Part of a small language model's weights.
Size: width 64, 1 head of 64.
Architecture: RMSNorm before each block, no biases in attention or MLP, untied embeddings, normalized queries and keys.
Training: a variant of Adam for these matrices, 147M tokens, 6122 steps.
Each number is 500 + 50 x the weight over its row's rms, rounded and kept within 0 to 999. Layers, rows and columns count from 0. Numbers have three digits each. The size before them is the row's rms in percent of the matrix's.

# layer 3 MLP gate, 256x64, rms 0.133, rows 17-88, columns 0-63
019:600497499537450457607527435553467534503510387427510515477448694529527490430446512502503526490509522479426500516466512563497488528564483510510450487552557496486530422457485551423535551494425505
017:441446480441487535463499477467475556437507513502520457467457438443476472504697439464487478536412449594446482516479501500501505540483454407488453488465497588521428496561496470574464434479593483
128:467467556622453458509455560533556473493483548479556469424496498576574430583441460505410537500495554419508550535486602511561489556479524514503451534563541517353509463534555549533526526513507529
018:532434511510492415564456449555539474506523520503487472488555429541562537463525467521445524411480389554498464485468415422591621544388526478524571506526477478445479518518564563490567564472464527
030:491511448479447507467475440555529459465497537472554585553416485541541463533397515512554484473388504548563463485560381456456554508448474492404528497515448575587476528580571512517571559465496473
136:422537510547496519438528586475477500493539509611489481525465509472567453370445497486468548502453458508570405436454489443496537502492472380462430498458525490474422458458580535593553570469526519
102:483551555532507531424524444477506514458535530436528428512489506483424422540518525493566452548599529395437593550454435410511497595471504467526528483480483434440538528430473595541480560415534488
167:440510474527523516593506499451501506406426483510407445494577527496463593550453580492526516501498512528415471463519507503552431508583444502542511509615535424420473494520494604506557575513548587
145:579464539557579463538552445570486515510500492488469520476462394430475521431458523511511538462548463484507511481550524534533550523428527406547440404400444402471477508421612461541495572487545513
031:581560603536530486549506436528478496433496538495528499568523491481605470448408433443505428531387497496491526479572442412547477516396455532502485456555525496449522511562529559437570568531520530
027:481501522547527507516568552521512533478536568516448463562427563504412460524615508425564561525527528475429533471533530563543458453521494508420381588548544503419523402489477471560444434475544500
124:518518474421561483397573424475513509532488484521500510495407478461576510523456530443473440512571502565625510489411476456581545448492558456491486531546410517565518578464485468485430608529536488
020:503491580495513502558559519537432529536490552466518502559383580532507468468388518524530540485610531506463527553466473535554377438514422491531443531522524525624505435482482510472419459445498542
025:453393468498501401471551582489454426488532458484470478417537517467542443467481424523528541512529477507515537548594459506387519458559450469495389531570584544549439501471472524514563549514411513
025:498448435489523494471520525517504581495440562571512541569473604460471511450507513373478542496489497528441423468405404547440473504491442489504455480423496441473454454471526602517564570532603503
044:428546604517429502510498461505492417427525550489496594514536494463505397431501503491554510486459548491431474551649490526456596558537436475489453448537508521512537547513516463573489491540476386
162:470492516457499508467517481513475602449489404475509468487400527519555509462465515428502535488541518490559493470482465539519542545530482610436467590493406534540425468501515406400417495497646512
025:501569560501475563487428475475463479538567408546576518410568526454500529525465561512532420437534447436501557481469543559636459485482564473438502547451484511538506548467459430471464543422451422
038:457578572483518530499479497537497389481516506411534482552504511487592469482495502477488546585434509543479561477608454454453582564505436553530456550499551551429475516582471468538546482604519394
032:498365409501539494496523599566468542466522515467489486515559467540432580515450480513548556455631500582572517491535609555492532519488528469487545510480534502436450464444495489549485427432467574
140:551513470467488427433551435489490437541501547516447445566561473439576495497422471443483489554556606500454509572537484460466525459584519574563520482628488542533486498604467592491473438522534492
136:531496495475584510504496449524474486468504407512492477609540486412485497541448511400422511533599549568471481573421454534468531462449430552426489451528465409507527518580463447562574491552568498
031:590538492540494517425501432394552437547541499454606453478577480454505429534496505539535506615463491487518527576514502537638469397573521519495521567542513541550539507485447515492469487542552463
025:549505612489472458553454447569483555458487525470508550498458453520525431475458530483497550457470528433441550436593573567615421451445438555483511520601445521532429552512500439450460490496569527
045:488515497529525551460531441467551472496492477388559501627518440460555437476584501498510562534398533548526479534523490484538493502536440460558392567619426512464496473524505543525530481601504423
126:562554514554545373461452434535477471474477540558485477467515435540596496444509530521480538510522473466524551593448553453403583483454563490454535454518537455480447565520532626560475522566562497
113:501474533532544572555532502566505480507440498557554529591458489543423512491459587494438489502438441443602532514490477493441483471376564490547477382539453408515530484516564445460539582472468552
022:501500491454540488490512533470542574457492532539513418517594364466386489443550470478510430507472499498544558507440422509633538530504498478504601476488485392503477552508523572559519512444553554
181:434508545459559381448509382563562526594529482469514378487461479499565491550511415473533462514438491489430558462489449461499523502502429492439519467530515536488438596521556545554510513554579530
142:416514479461414410496388531471588515540569520564540551521426526519517591546474502439536462492495496393518530446482428448536442442522464496450515587525479550618470508513527482501554446443517495
023:463482440416536518441507555402498428543481460483500496449546540505380481495493516491518437471519506588527596537548565541486469565569504403536518522424511572469549462385554495564465516542471434
027:490497584482524579563485512489460491437471563487503509548410657471507463468602494515537500588560492612497483544504494507583517452494499469468497486445446497517528568566423403468569450505530463
024:500484561553513510553501515494400456510482620533469559488436646555530530467404478591512500519568437481461516511616463442490509490484499451447472466530545456577436578467515467455541472465456502
018:522551556513528419480508469492498525433498424496588521499470569459589492530505465458577424563507551475421460468506468431492485389413419431522495494563507483445531486578457364522455464526537512
140:516468573422575455546571449486462508566551462366514528501503423466514477388458417499528560564493526448489555457538533495443560445456519477482502513485566401449449465453524520571401504508510521
028:489385433533624545436449524554515532517480585513443546479426578464375501441528529503462492473453434474562476425513557548570537501434504426495531488497451507452446475477530567478425483461480498
026:590478535503523529483545543516517578475479522534537500512447558460457542420370477464459607474557457614532484429457476495533392545447570445567456412500478462451466504529527502473496542520553562
140:483609502516497487538489397577586525540497442515444486543482477598570517510517507431454488539501475477466407483489491487365479455493501598480438501546507515472535479584535482496555645497446490
019:429502518527524416620465451545479548526517496543482476463455569559467588448389487535474557485519473489466555531471537408497503433453512452485577466557492423485577547442539534519534490419453604
031:596469474482527570513473461426485496557528444476510480384546496559512503450361441537495450600551515569543556513406515520519453487504538508518462462436513548510508575410444536571487500587466492
135:446464528498430455539485477494432475496575504547477500511554393524449570520539425472446435479647528481480493502503489473463462469545534466517481602426505585524500515435613508459466560574449575
135:438480542423482490472504430505470521526504510577555494534532492426486483461541466466519458513584535532498535582459547384497566500526349492524432563454483589531486529565451501516543496611409537
043:573403512517578527504533499471449516479482538511516540498442549455488533456335548493461567456566455487474562517448486522584570463405501471539524479485604382521523465522545502546478452534556541
134:537533494459517494475459547487448471584575482391512425433395540593558452465483470539566547514490574474557490551505458485426594507538438571454471503536451454476504559461448505471524516494536374
162:531490596475537456457601528568579594588517426450566528389449491413522485496501497467519518568520467522442477447514475530476509474537491475511508618411431465530414518537467505486468508517550574
127:485486447579459543431411544477574516585516568475495499537459436551417491517417561438399539447513499625540448511498562443410636456468458478509495493504487500503491527490486507479464532502529444
016:475438407430527431502544515514541492552540596489450507530490549532402516564492589572532589518548459463427500466450536494539482427489512468545502552551451430473417443450509567451498399471498428
038:464532515521442480511467487513474515546538597515559402491562435550569496479371588509514610509499487386378531490421547455546515485460542466569522513541540503533524498528496556527489471459469581
138:513451498441521479562561475508481482548507517521618469499530397509453567474509528502482550581558549404507450552418489516391557400504571532523490478483542469513470439523486577513456420481442602
156:521441621526403572475573512464558502490494546565468534497501419481487597462496537546579514468542466453463524408483556511561498467475461458522426457478491517530566479463574491485453552443438372
023:532496488529493509560508589424388475503559507395516510465430477521526469476599550512540432438508459366501501459495575430655516532497485523519544520478529485505487443438450509439496486435484511
024:570457505544586565494604537441483474531540493546478465548506417424462454577530493488546404573575484523531451437421405541530494554502526472439432522472495435488430499425469529439429508526530460
032:477413420503553503483497500528501472338486443502461510414500427547462519437464421480522544440519410445509505498489513474405528484533546456517496493382595467532501501491494578539448524424439528
040:540591494493450551472434511484519475500476495508444444504458502431467509485485490508492403623466494559545404413482430464612494496455468540432453480443459537523436612565458476457474509508508395
104:501427467441580536464511489607530555447487514521464607597508474469523535451436551460490460543470450451472530577511494469427532600485495490653558438496503484485452538472503500601550494526538514
130:469509518593556414507511419541496528533511462400421479605470471447459418440542506417506552522554523591482538492501471515480593461449474424537457416498437454452495538453522554585496522547533522
132:477544429496443559545543555492407555487510614499501518520465511570540570441473371507486556415554433529533498567583453543513487586457519498510524529500556556486449507572566539455419488473452530
021:492543405508480543520512565520523554441524489504444472580519577452473510493374582486487455538588545508524457526513487456455482508418545602406458491502432431455478583512511553491609524573521493
156:583572554522517489519500418494520505578515471466452561581477497477566461491558456358564558561559485500519576452445537488494571475433488512507443584504511464459430588511573542443500539525578481
027:460479559479473513476509460468501525507483501516496534387491424426525559474387478521463556417499422547526577509390533515522577532509510408630554481446508489543457508490557488601451558525536524
038:466497533481492549479483447454534476494510461530474489442573453447427490487516542499518424409600488658564542488512534599480456501581523501568460492472500561491477482426508586564378541509494534
153:522447592500498400508542476532525542553525532475596470456422608498466554530482481452512443544607490414533491580458523461527483470515452576454526453526422481506384512596487498503531499575525458
021:403415442527570572475516495507558465518492523534515503549459343480487521530553496466456403560427479452493479535492569544447473523515532495505413527456482479506474549587483512467448411505585407
026:473565495508567485506559391522485455484487513484490490585515349514580502512460453484520472610432502525455498472424474539549517538485470410524471495443499450462476511645517456568556489492582511
024:551463578544549542451542442440560534573503546528545536458474423446551468554451542516515447555531404422523497453554369504505518479600490511431418570481556530568500442455507517459499542507519445
123:531490512597460488455531453545483516483586484528505593586500472485478511334499509541467448515523516486457509547506455529548549442477410488556420446483383529547448489385488447539464541475533483
039:485544463552541520502517487497553538531549412420480600488470489487537490511465482429533405601476521540526478423545453588562558411471454467454413447486436492476453502447401424558540524521442467
036:477557439459432410454520526504530574470489420603474508442483510438496545527473517513514450449521502509534468417446422589440592442451461494414492465469454514511387504511510509478425602426503506
136:545412543454586442466511438596514486531541511467510425497528410513478537450458547496560552487412421438506525503479554483474550493448526499439555471556526414405507500552597577530492526569562550
055:637492459483498494532515553580502579502490491486583521556452511424539612541522632501592532529509617538489505490493479488463526543510483563473469513500451456511423555538459448439526531438564483
147:554538512473519474488513539455589484453544561471467414452519497537451563505622430519550434416493425481584529520542527379460522523478534521537530598467529531505544573416523586501559505498455464
035:479580380544510535484472472506510480483475520612455526476522407560529511457569455451491474462499480558582422495544551550559559570465623447436542493474500557424422556523512488532534510475424519
# layer 3 MLP up, 256x64, rms 0.125, rows 17-87, columns 0-63
023:459544564468434460545478579490424466491506452538488508558426549483508538487425531461474497479525525535446527454414466492418500395480417564443476473504546448540597408486510480378556567486492568
021:508480471534463485394475485535571480535503508514581510537485558450474465520613387515524564532380505570522520427540409526538529530584512455567504480609532491480416550510454468490451472457457466
140:527503445557441399437517524433528458474507572508497431472549468545611430434521409565535547606517541413544504500441466464483592525461540406465507470563502559516468498520527548552455481539516528
020:452475463482537470488569545441477484439507507526584476536523540564437536527521501543481495355526498501643556461511445497362479538501578550456571503477504486535485481455529511508508558471630492
033:465551498433535493491498494543479480396526506502555457481530466549588460520375461482482524506437593453524536501475519404372535544476493527477551453444538498483562537574555472561611505591462508
146:489504439489564419536499442555400511522539516437435534531589489572472528490609546426487469558497617475488444553511414526473521545565520506410537578464411515468499551532502513496545537452550541
103:506500504613423560442525510422540478445472434465439542520502467552466544410499516509472448499474458586626527445438543520528538581397516506403479439432415513484489455488504488495570530527522470
167:424535531575451502532545516475469467448484629502518485502590565445435503506485526517536610556505513478430471481554476558533455462565476472500483486554520383423519367569520491448483583492522506
161:568538446528486470492421481560508527399437451502512458492440515412462464544433522549436509426463533456481443521515497493481509566451528372541587449446557465470421426452487491510573481405544546
031:512542596561486491462469437522594483574462475466509536619473535634523472454557467460524520566497504461427425582548502547495510507512498495515522417573480461465579456546465497574485480477400539
030:590578472545502495577533483508555480522529486583452460544550435453546509529509492472471508570479439444496488431414465575470567479492452567501551425531542426514480468461482556612483647512537535
127:468485519484511454481549456501544559561480466542534530430473480492514474577430536545458381405544431471536539482463551398597477517438594432569520471494503536525544575461536418519568573534464516
022:464511503517520431588532535548479525505542512499509367500468440509540531479502538583487524516540451481523450557442377469480542576491631562530514480421579451478539555511477551418580545463446518
028:492475507476464477476506510455492453552498571449606463480483555496506556467471466629548516402510575407504557578583577456586485528492536500495487550549573516459587450430471469555456449494561534
024:488564614482543510518493457459539481454450533422534550447424557543539452437517410462525542534501473427446552460598432507486574556438451509486504494574463523543634471535564464528495500553543537
047:527467481498456456519494513539463556487463486597417508455482419491441587474445492490490427489594480436481401491432547583470536456491584500491582398427492424544446526499482533461484568428454546
157:475552535568451556444598542546498523451499546448480442499510484436564445493546497456505500431600458491460491620430510572530456506541531584563467537584560480437485518544591506594483550544519516
030:492540488496532531444452437482494571531488534551448520586429487591418494534576480456481539474555497533522426513530364535456390566531475542606483505467456451513514539567573452536554435481490458
036:504412401499572461548530609469440547527483469482404394425483474552457598469482537553452544443591445478505527415479505507537485442530552513510522538424534429483445488502472508481540529423515536
033:544438492465487487498494524436421597527499461505499559499419552422403542572564477495462470468514491536563432440396421517534438466517431470461515526418392491543502467530462464406537557460527479
134:420410573499545452524445498524485606523527393481533480471447500541453522488547472514503498385489432485449447414495527428519442566481437459455533548448555418452491497405531443560497570505535489
133:423465494435500444503519497457591499619572564398518517512553500541465609468482507525547503416466448530507482506525527482461465571509545508527590636463426483501554563469482512526516487488482397
032:478479545461500531556521501481558530597535504457515448544416331554472576581511504505491557446387559484518504518444553493562411462504459497470486537485462444488593440524501500425529434470530523
022:434461490503525469565518564585506469535498468525492531511429561469501530405515510480519467440462452389449574597452477495420484530519477491534530464526499397539429491466497405506622582492501588
040:533410449468499479559459462443583580479462390424485416453521530525568551511464476520465476461464428492561449431450517459566449461443581521512512595480486504506447504545537502378537556536516542
123:508509450556450525424523554501408526521584521513529467475487537470488495551584468438563502524517573487454422408413449582532527599441441549490436549533446453481439489463446483494382530515544460
128:533460564460507581498568469529477541509537467517601514540470447471484513512530528473479529456467473451472516508470510540390379478562435519500489460538583410515474419619533529537491471390553591
025:464509523502467488485461498545519451489482600528463424596463619480507421463546510442465578408380541547513468492501434501527477479554505451535446506582544512488516403466507571529508580467588463
174:408384476461590500505547514436522462482487519411493445549506501499565549515504476555563464444503494470457494497473382587532495445577574524411535496519456459530418463529550524498568543532414437
159:487471471550463520451434600421550449487500488558503510426537502592526575480616484571501436465532449414466507470485505470482422551595471481585435471446568591497566485500443501537532491495444523
025:434573552493499454552502491548519494527518533448479456511523393527415437531497540482496562408508584516590576563487487556500518463517495397507387507468520535480532432373495417505456497451553493
028:542542528479474549445496426395531518490478476496588615544531517493492442547429507499473501482442562608537546461544506507608462559539476484568549432555484580537387509437548522559473511488536464
024:433522503526473534463545463610512501476472516535481512438447389492576588490463417466459455573568457476490481538474517434399581588500530520477432460482550448496549575562493497536543560595477504
021:467503462494472505511516498586470531452475466513505532540479437453514566489595475457508535405330498539482479458538528515401466606465492470491422478463542534556415440564554530504451563437561482
138:503434505402539486560539481536490458534498464357518440472590432467478438514397445512480553457426496486487503471550596539440572473466538517482538486513565382426505457499525544495457452495523560
029:409413492505525523549508570515368494530507427554464567501445399470444532523479558474548502520439472512507515485513535618482466487460428523499464570393521522494524517525435464462480559380542486
028:466486574454503588453484578416396508449522498482530502609592531478472467529455490483488488541460497536573523483435422597541586539457409478493507465538573506457489497610468513542445518562469510
134:549457555392527484527559473479533508514606529444515545483500472496482549456477545485585521462553512522523422450467442441502548637532558521400532533468457455496547529486578483461396496525547400
021:513374417457546497407547522510545492492481448459494462541378502440378570535557496458489478454563482534507494485513570543513425590487551493469518480467464470493608420512500481553518522462581504
032:487526418439451457534510530509520553525512467600497455455501422429365546505437521547499471498466431466587463458448477570464566496468509468498570410466468496475403567478511517520571552407536458
144:398458580496463474571494470562480487481492559504489507451564502465411584560526442526426423482554480510429515454526484513488467532492505449617533547500546539486481499453577538423525487532415639
132:538420495510602444440570489485458596553487533549575546481485441475506540512568523473461495634534438461502505512502475470479524534400525496553530534408508421475580437501558505542611550499487527
039:558555423456508412476486471541572487556484478559527497490550436557568558551462640541413514464489503479536495506465524491386634517548462499523532499488543509546472406445530510509590487461499465
139:476464438524505481511525383492546514471501467622487551575615457413489562523552413484430477554491492550466546455516472464532453417528573412536491535520490569529459543579527484529448526557494561
141:422452528636516473474490480530467450466478532550515550537458440487492495521500555538525550473537498569535517530436500622479639448432551523554434495481459477472497494519599464521455587390498488
127:495573515576467549572498488531486559480530456460486560552489540547487472543490594493509603466485542356444478433535481524534497493542535528493521497450446451477509500435499524381441531352527559
019:510451461512522551400497513530597515469450565555469532498498549534402519411485568504491554362571445584529553521440493575420500483504553507475441458508544524456537518419539563517508549474452447
036:532448501491565530454544461508448551545489535495513583454467504412428426433498442509410504450477551463530486456540416444456479463497439515490480397478514497497527549515591602546637510530545569
140:486489469476532471520577518496514511582526399467533505501510461518537505533508539498382520555529571475495409589422484557439515433510495532480547425521473462524488424550506570573507397473466647
148:504510487491490442550398494503446419511502500570493441441520498432494377502435572557538485549554530481484553443506475470489575530492478385540441531393478557474409461465463514484607517554446515
026:422498519478451455489549575528487511493500556528552493483444572593534543471378507543453588391476486492525555500497536485373528496561547419548531521503602579552490427464528539535506539493478551
025:468501461537446510509465456564395421459516455533575482535410500587588473483505407479511429546385527418442430466503413458472524516516483576445467509552546535479518494542495572445573524487484529
035:489387488448533460490450538448364471495511497448427436446564389416414492453586454528487500459466504489521561550406502464507540507514539476490613475475564503442499508462526550501549501513457545
044:483485408444493488476469501499571545531509495554521458435509569523399511484460449527552599410371558513515568464544552561580513492483485442473571448531577522494440481535532555596535459508512569
100:482483418491487535529483442520525506459479454468554432498559539482561469539490513446548495580427592432468443392476476451481495513536391579488407513524465537524557586574428413480477528481534419
130:583429514497523604434573536540481487452454510459552479580439498579511498436510496424466551477486556451569483486459613528429479569516528507453476506586508450448498454543437542422537481478611500
143:493501443476482557540501552519424516489538604486511502538455584570482569516487426495519570400557403549562462552556450517566507597471535480553545536521625503467492550496539561516444483433469544
020:438458542493497486518419487462523489498545462460553526550407547441465476510474481495507484492403487463472514364472565531598453376567476498481571513574462462460507535557462513470558449498371529
159:444408432493470527456526527524434517423547526523483460486453503479416609412469557572444530459505533530517411551515394544462488508588488473478591399503428441509480480480447501572483533464485537
029:511544532496534415450454455528557556510457463552488521521511436572527464490629507529520556417530483576502490564560566478492554409572567409481415567515469551496547397558501472449492453517485463
039:551534508533518552509513519440443486475506643476489555568459480465545475548582458507526511526505504499572523485452439473479521592429501534545539384543452471491537570552560465542591551636532477
136:492507485490470614493520608440574451459488520507437504488558449599463560428515575512493517490498488587543397501506445490442488498498563425421549488407566510510567475471441467463532470406457516
020:508559590442474463512525492578407436527503551508556510440470526515496496499625502505505531505524463451439486452464380539405479381550457587507434528500559489544479469548473449511559580449469503
025:509424455468501501511478520519407495517507561573512510529474516428440461552622546532542453483418534496483494434437424612469504472529507479397489523532459561527525552568504484370504440421555481
026:416422473425525545493510500459488517487500525453596399578516530551420513512550501502513606380519464569501564513495528474487462559531540532461499526468433475423611521550525508536589428487546524
131:447440504581486521482470491576515487434498418526507539527508519455389512480477508569406397474420505496442509574558519531536475510450453518577517434400439531504521406402458458459545452469459514
043:640593539543471519509543534452580489569508484521520483424495566525548511486486534601504443529636458480492479557438532485522554501470474501431548491510532457558496566422432445517538528598460513
040:577416535538534508462416498462492527570517454464475455480479461568524511472396468524426500606534538512557552541388537451570436445484572483520459412480552525504609516535469506550519499559462559
154:532402539533570509404498486446422511477487571550551487522436507565574484535488510517466477604509437463439427517464520531652491460512400564463526537481484579528521493517564466511495419532460526
060:564490463540504492467510561488491507485530516503506441555494481518410492643498430526574470452510552541656552475477508505399564577472534498413550501436475540434475500543486576447485465563553470
133:528555490437518501520482450448503528513449468496570526527495527534530512532624574523549504505497580463384488564507549434447488476526477542518431528513494569583525547482412407591456539460404408
# layer 3 MLP down (transposed), 256x64, rms 0.122, rows 17-87, columns 0-63
019:541469511535586516505536444477467442610496452465560489508484567565518527528472520530539473543476498512490581632588507443543507402489503418505518428500475513473542463505547539463531397443599410
014:504498539485563549457548461454470463499503537570493524545421529552367541554467448490595461517471363555502574509551468505538549433544515467573513519534456519505390504552522532467534523442514398
145:488461528423576506604506489565541512532542395510507518534472555430346501525528573519417505431442422563483497433517573536501392536490476561509447539461483484524450470558459511502538504529485537
019:443404502441528576413491513510483479546568500449534462482542462582560581602398478502501470435490486466581452476534432465527493553504545527505465481535519423458586472520585407515575530495556530
033:460469536498495472376522507495518364607466551459483502424631471524532508517531493408539502485568544511449524541481487485470528467526482442516540440547464466501572425517580478612496435513532527
147:469562518558501490465477563497523530520421494569503448429450498456553497454513498407530512510442490472521454593457482448562518500492478464532487484521395447448438425506605530612551599437472599
103:539502407437468501600424448596484500521571353540504516421468429518539443499598544543496525535478514514488419493538512519539450438516434551447485483567512494502490514508584522603466488467543490
159:522455516456490484468482470508531509564631480464550554517437459541575390498514502471481451506505476522590551528438510460441543519450513550465534513414518622565529606471511421507509415428465451
160:442545384397530528525542577504537499511514505502514450484519509573571542614535462529424470516437572555477479519488520511528476454563487580455552619575525538534465486488405529456465436450530540
032:608548510466439457481558498484547504508560529491545421430436557456556482404504556520489570406523424505561524551456440526442455450459489561482425544525514526470551463415521612432447500480495478
031:501504528535440481533587494501560471452542502493439427450487513412482605555565509491498419513518475445469529488458514485479529530510458436450556565485518560507391464501421632542441458500386570
126:474452558570477470488457513519496429463323474466572426466495535513531558593549529554497497422520510485499507485548549386520465508512542550600501449471461512509461503463589482577595483506476500
019:543444490497565525497511488541550543459429522495508520550536552532426405560508501502446478427532533621464558527431509465492462583448512544404585486469426505506518370540387526530477499543461504
024:514550583469516589514582371518522461505520515509501535483502456562501585437470501481578523466555501452447412517582494475451497501447631439498532429484485494529502540563479441569501610506539454
025:538509524440531519479451543454585581407561497534565515493532493365558515470450449614555486532473504515571460502510473527490460510522525438502580512563431555419556517436583452421515445476497481
057:511450465533541501592451513498608584462519467541487455501440564450459552535536438549402468500528563572506567440515524491485459571529480434449504526429472553537417457484498493518531413424444607
159:511490486460543493422476413480470559448409456460534439514524505593588577413569535459471483468546445460490506440431491459548520491508532546605403570561490500493500560482521558517527587487588468
028:521567505566465520563486445465583552465472442524416484548539498506382655493531487496470486547512518582524523468506505501531511531449447450433449516450569560496420436485499434486550477395451455
049:496492504482512461595446518508618563485476435526556501509419564433472528538509451537416486589485596550504498458526513512490452511538432430484490579431491532558376483538453469520532434454484598
038:535517545437505502428553446486379463503481547403560488486550554517462522487513445465573549488400433501537483463478343462488470522440454550496449494528527483443590532492501546483512425583540454
131:509539451506532458374457474536487592480549529497583503468576522474434556426575469519501546557500544492428441500446484379489516536528504544425453558535537555569462541592493517488441557578496460
143:522486504447587594530548424522534441472481410470496454559549523475506454462445456482433498476540543586492452504497408481488513455522411530422534462464502416534459478621493455529582506616526502
032:590424512486595490565405434413499476472554435492447430502576488456448385435469470537500461520565472526511585499543452488543483513496553497438570430506445513469482431411533501537557457519503469
021:569554546508383461471425489503458491505579457425435466546541435530523447462462450533479495381491436494577544492516494425436510496474472481534535481499561578383505434418510453462487490477424454
052:504495445507559460548490424476654573502489480530488485504458517483421522546519463504446506512500526553491553480489489487432500519473517413496606546462403604491439436443516496500504471469381612
125:552543543575547530409488471552461516516557536556493524475543440492558428390412541516496547453549530544488489552433548447557569576406494451484544525455469507554449510489560616402507502498486508
124:576597421465539502528456518573568515518443575530493536513536459475493425470556415467592475464505532469546445475496495499466569461412548441457491536528483486490535521442458517374539429609437483
027:513467498534446444560455478511530510510437515530460448466463505460502559589426416516544476555496632572487488497455525538500480456569538484537587581422461483579423518579451448477494469381465528
176:481558461530566441589466565505462556472442403530519427510436492440520547520573488507538590504528413490509508545522465521503462527521457507541564422508554631529494520563500545554507466557602414
160:513507453530444588392577619532480567442465486513477482468551472568441502510484491516456556491511470572458484509502479516562490574482543556597437513569541405436546546415458544546526551444541459
024:522488565508532484496521453457527455471459462472467482519557503494425430439473539484524583517571527401577511544480496451458503502386467393439484472493472491420640479454496528480494420622532522
028:570609593497366474470521543558514540456520506509392489458502416538439515419520590457514548495546411492475462513455482475500557479500491494494505498504594448462565473460571558438413507501487466
021:599436498474549512560479527491520449540469419476455475432495553505456422507556542485531490483561397560468525441562447541446505529546482425464478523500408493620510465534507523626440434520431479
019:504432459527413464492432483587557514541531571463483536552439435618401447513563514521478450522503504465483503493409492502468539499440517551570486539543487606454572478548486497503454559524387437
142:548485392442487521501528499611575484410426497520534486420567469532436425577466504578521559439544540541488425465488534510534541515444546592465457497514577495478460466567499520449580434453520480
026:506403497433546460437556558491410507470488545525506604507483510438502493515570552482524509507482442489481561514563477393512526499432405434502435435555492351446549477513471568530529534474559527
028:504497486466588450527457547531435532441478453483560526581438563480478496433443473526553478556461524429561447458562421482554433538414473524467510490436492460475519564564438498540566469628584453
147:466612549472503458560527389567588477505564497466457484562446476587479602493502546451485441526489476516459389428535471446459458516548561544466440454556492487540479491523565458469510601469476541
019:473451535484458560458563474491449484478578574453432537443562466564543533507452527409525538447455507515468539485490475432541546495565484506436485487584506496570609448507519537562548582392575583
035:543543556492508518407496473513457440555530493441576548510604516517515485413449477546543505489452498452550433516490442487553497446414575569610455471524482519456502617477547529479485540526591401
140:538442513533577527547519450571339451460390479527450482461526568482501373575547454489510518532422464557474464516577528545520527498504535542564515474480566424463523501506479495507465488438510584
135:461415487622468558532507518533453490456579473487507474572462508539516460624529562529594528527513534509434446470463550438450479535509457468539568420486405437564560529472603496444499490482467473
041:421520511648542559538428479465561403486462443470499504555506462555540477540527510494476438464512545497413509456486533528572499417517569550586543574475523538393517551560478431554503519440493504
131:496500466411484504422521441533604554478546504533519439489469519504496647434435426523460497524516489574569479417460504429500517493606499460503467512555432503531446580513485553416514480596487466
148:495477423389533501528512506427469398458402477462553483578560422503422479470483443456557557472532449451496527451551458425514496485428491479411470513513544498504489541468463521429537464551505364
139:508476467529521423578458503496406520528444477548548524573501396491585517540478464490528489457443441514537387588557522545492570473509521572507555534532471561477560461487499542543444437386535412
018:533533503550502531403485496528468421574548544490534498488526506650468484528548572436506455502575486598450511606474537518481540423427590509491461502519489589492434452474509574459427490500442511
032:523503480484474496507473445391501438395561451525546488487573557570452529464446518563627556525522544523448515423466451466472480498498538505452598482531579493455473412480503419426464472569448456
136:583462572461487542557542407514558407500427517453496531495448444488485456590547541469422540490443563538455432433516446518537515520478588556484482431494538521504471483499519451421510423411484606
159:440503493441544474515500528488426438399583374468534495504576549548487606451536513470366469481437490559499453573491455540497536492518497558495550469521546491474512492543443531544510443558603449
016:533507511432512546592564503462554483375511521422569505499444561534506569484555447461576516447509391451501469518516567449479502506398531569546532490471482500556441556557511507396467476473455421
022:471501475515476573495475473571429528445518520560466511532492430510491494614456516477386442534494503456459441465448426495578489438482551491469453560587530503534481469557493457506516683430474514
032:550465450482502595479549507432470474476501476487567522502572439461492515459470531497509569418484545482575520531555543565475445527581490549575460475484573398481523594561603575464470608516547539
041:481466592496477515395479461551467415517499520410499477452518500475518446424450440408502478534410554496466534527512443528562421517485423480529445534472465449405534529448546596471512455486598433
096:566476498579412495421461533486439449461474512439539468457476478561520466373516429551472542443465474429575486555517553472440447531420484463597502433531512518482530505525474441440580522578439549
132:456557402490501514562585491552433575462504524475538469479492426474496641530449541525467551498477527581504487525606518463494476471538526534441378475469417498464415476449541494473414550456524502
126:447506429454405518574463501497405516528386500486526479490487507520476489612562403469522576464490444521464462520626499577473433542470508531476549463467599454480582499517564546498491442491469525
016:466539553489468525488453481461503442602448580550533482516492462475533534457472486438412492594442568487623507450522509412424431526467429477477486517468464597488565506520455594499530390499510507
156:463539458502512521467441479527494482530577443471382594522438468441486594396595414433593546493542503460511504509457465493494530530502469522439496514539454454464421579536557531524414565506551533
030:441505506601495350533513522516602484541554479529419449474502490491465526514473565521422475458582431496529534490474526418450517523545510411396501533487520562487495463406543580459536488484421497
038:488555515525467491605463527486461638485451481501501509597418515456488582449524499550556542528497517412527441478567505537607481564440486558529485479449534513564489520616488492507591492446555543
146:487480474475507424521480569546588460546617558553570539559513456476401565470450634527423470534477525535564536536485499543546493456507529492438509423473493477576562458477445497439561472579501491
016:581428564498464465464448398547571550441522480514464542542493570489434420516484442444518523537504437587477543471543417569528440370445475538575490500555531483539485499512440546458473574508513549
022:519482496494484577557569417489492509476494599498441507477488518458428412370429505501443437495498495517547486538486559506535443467494598505462563501571514494637483575573461447429505516427491513
025:479487510492520524577437399502505493566537477458542488481643484582370446483430450503481508599428605521501537502478539528542526569480548453449506493447525544541488525432540514472464508421489434
124:450485493405520476539515466447547536481361467481534437515496520549424479639446540488465547478482472483491454476529539474517493587513582507441561588511553358475543500525525495532585450502517509
038:577506556545515482470562457457511468623522466444600488516536503484574518437463440513498531460509526539474554537486406464501474563550478501587561524456427405483651529520517514452451505557556516
035:582542543564498525391517512540437420508553496465491471527581469532522513415506490567486474529532466466561449521550537462582520400407569478589507467527522461519503612520455531519438543537598481
156:476480510558506574394487496486469516443475448547550508513476542538638460461552505511511510588452377456410435481523525615500385475481452538550539518502422596542519514515491495513489525527494479
055:541472502421566478484516500493472509495470490462542476499461522509400569634382508531602550536489507549569494443483411401445560515498505434419508489488522517448421479519516558468482409548557491
139:521518543473598507501576499498464531410346529524597505556512561563450470399505506462543495530481502446463437514441432579442576511471617477499511504530464540488434500484489468501591479467508481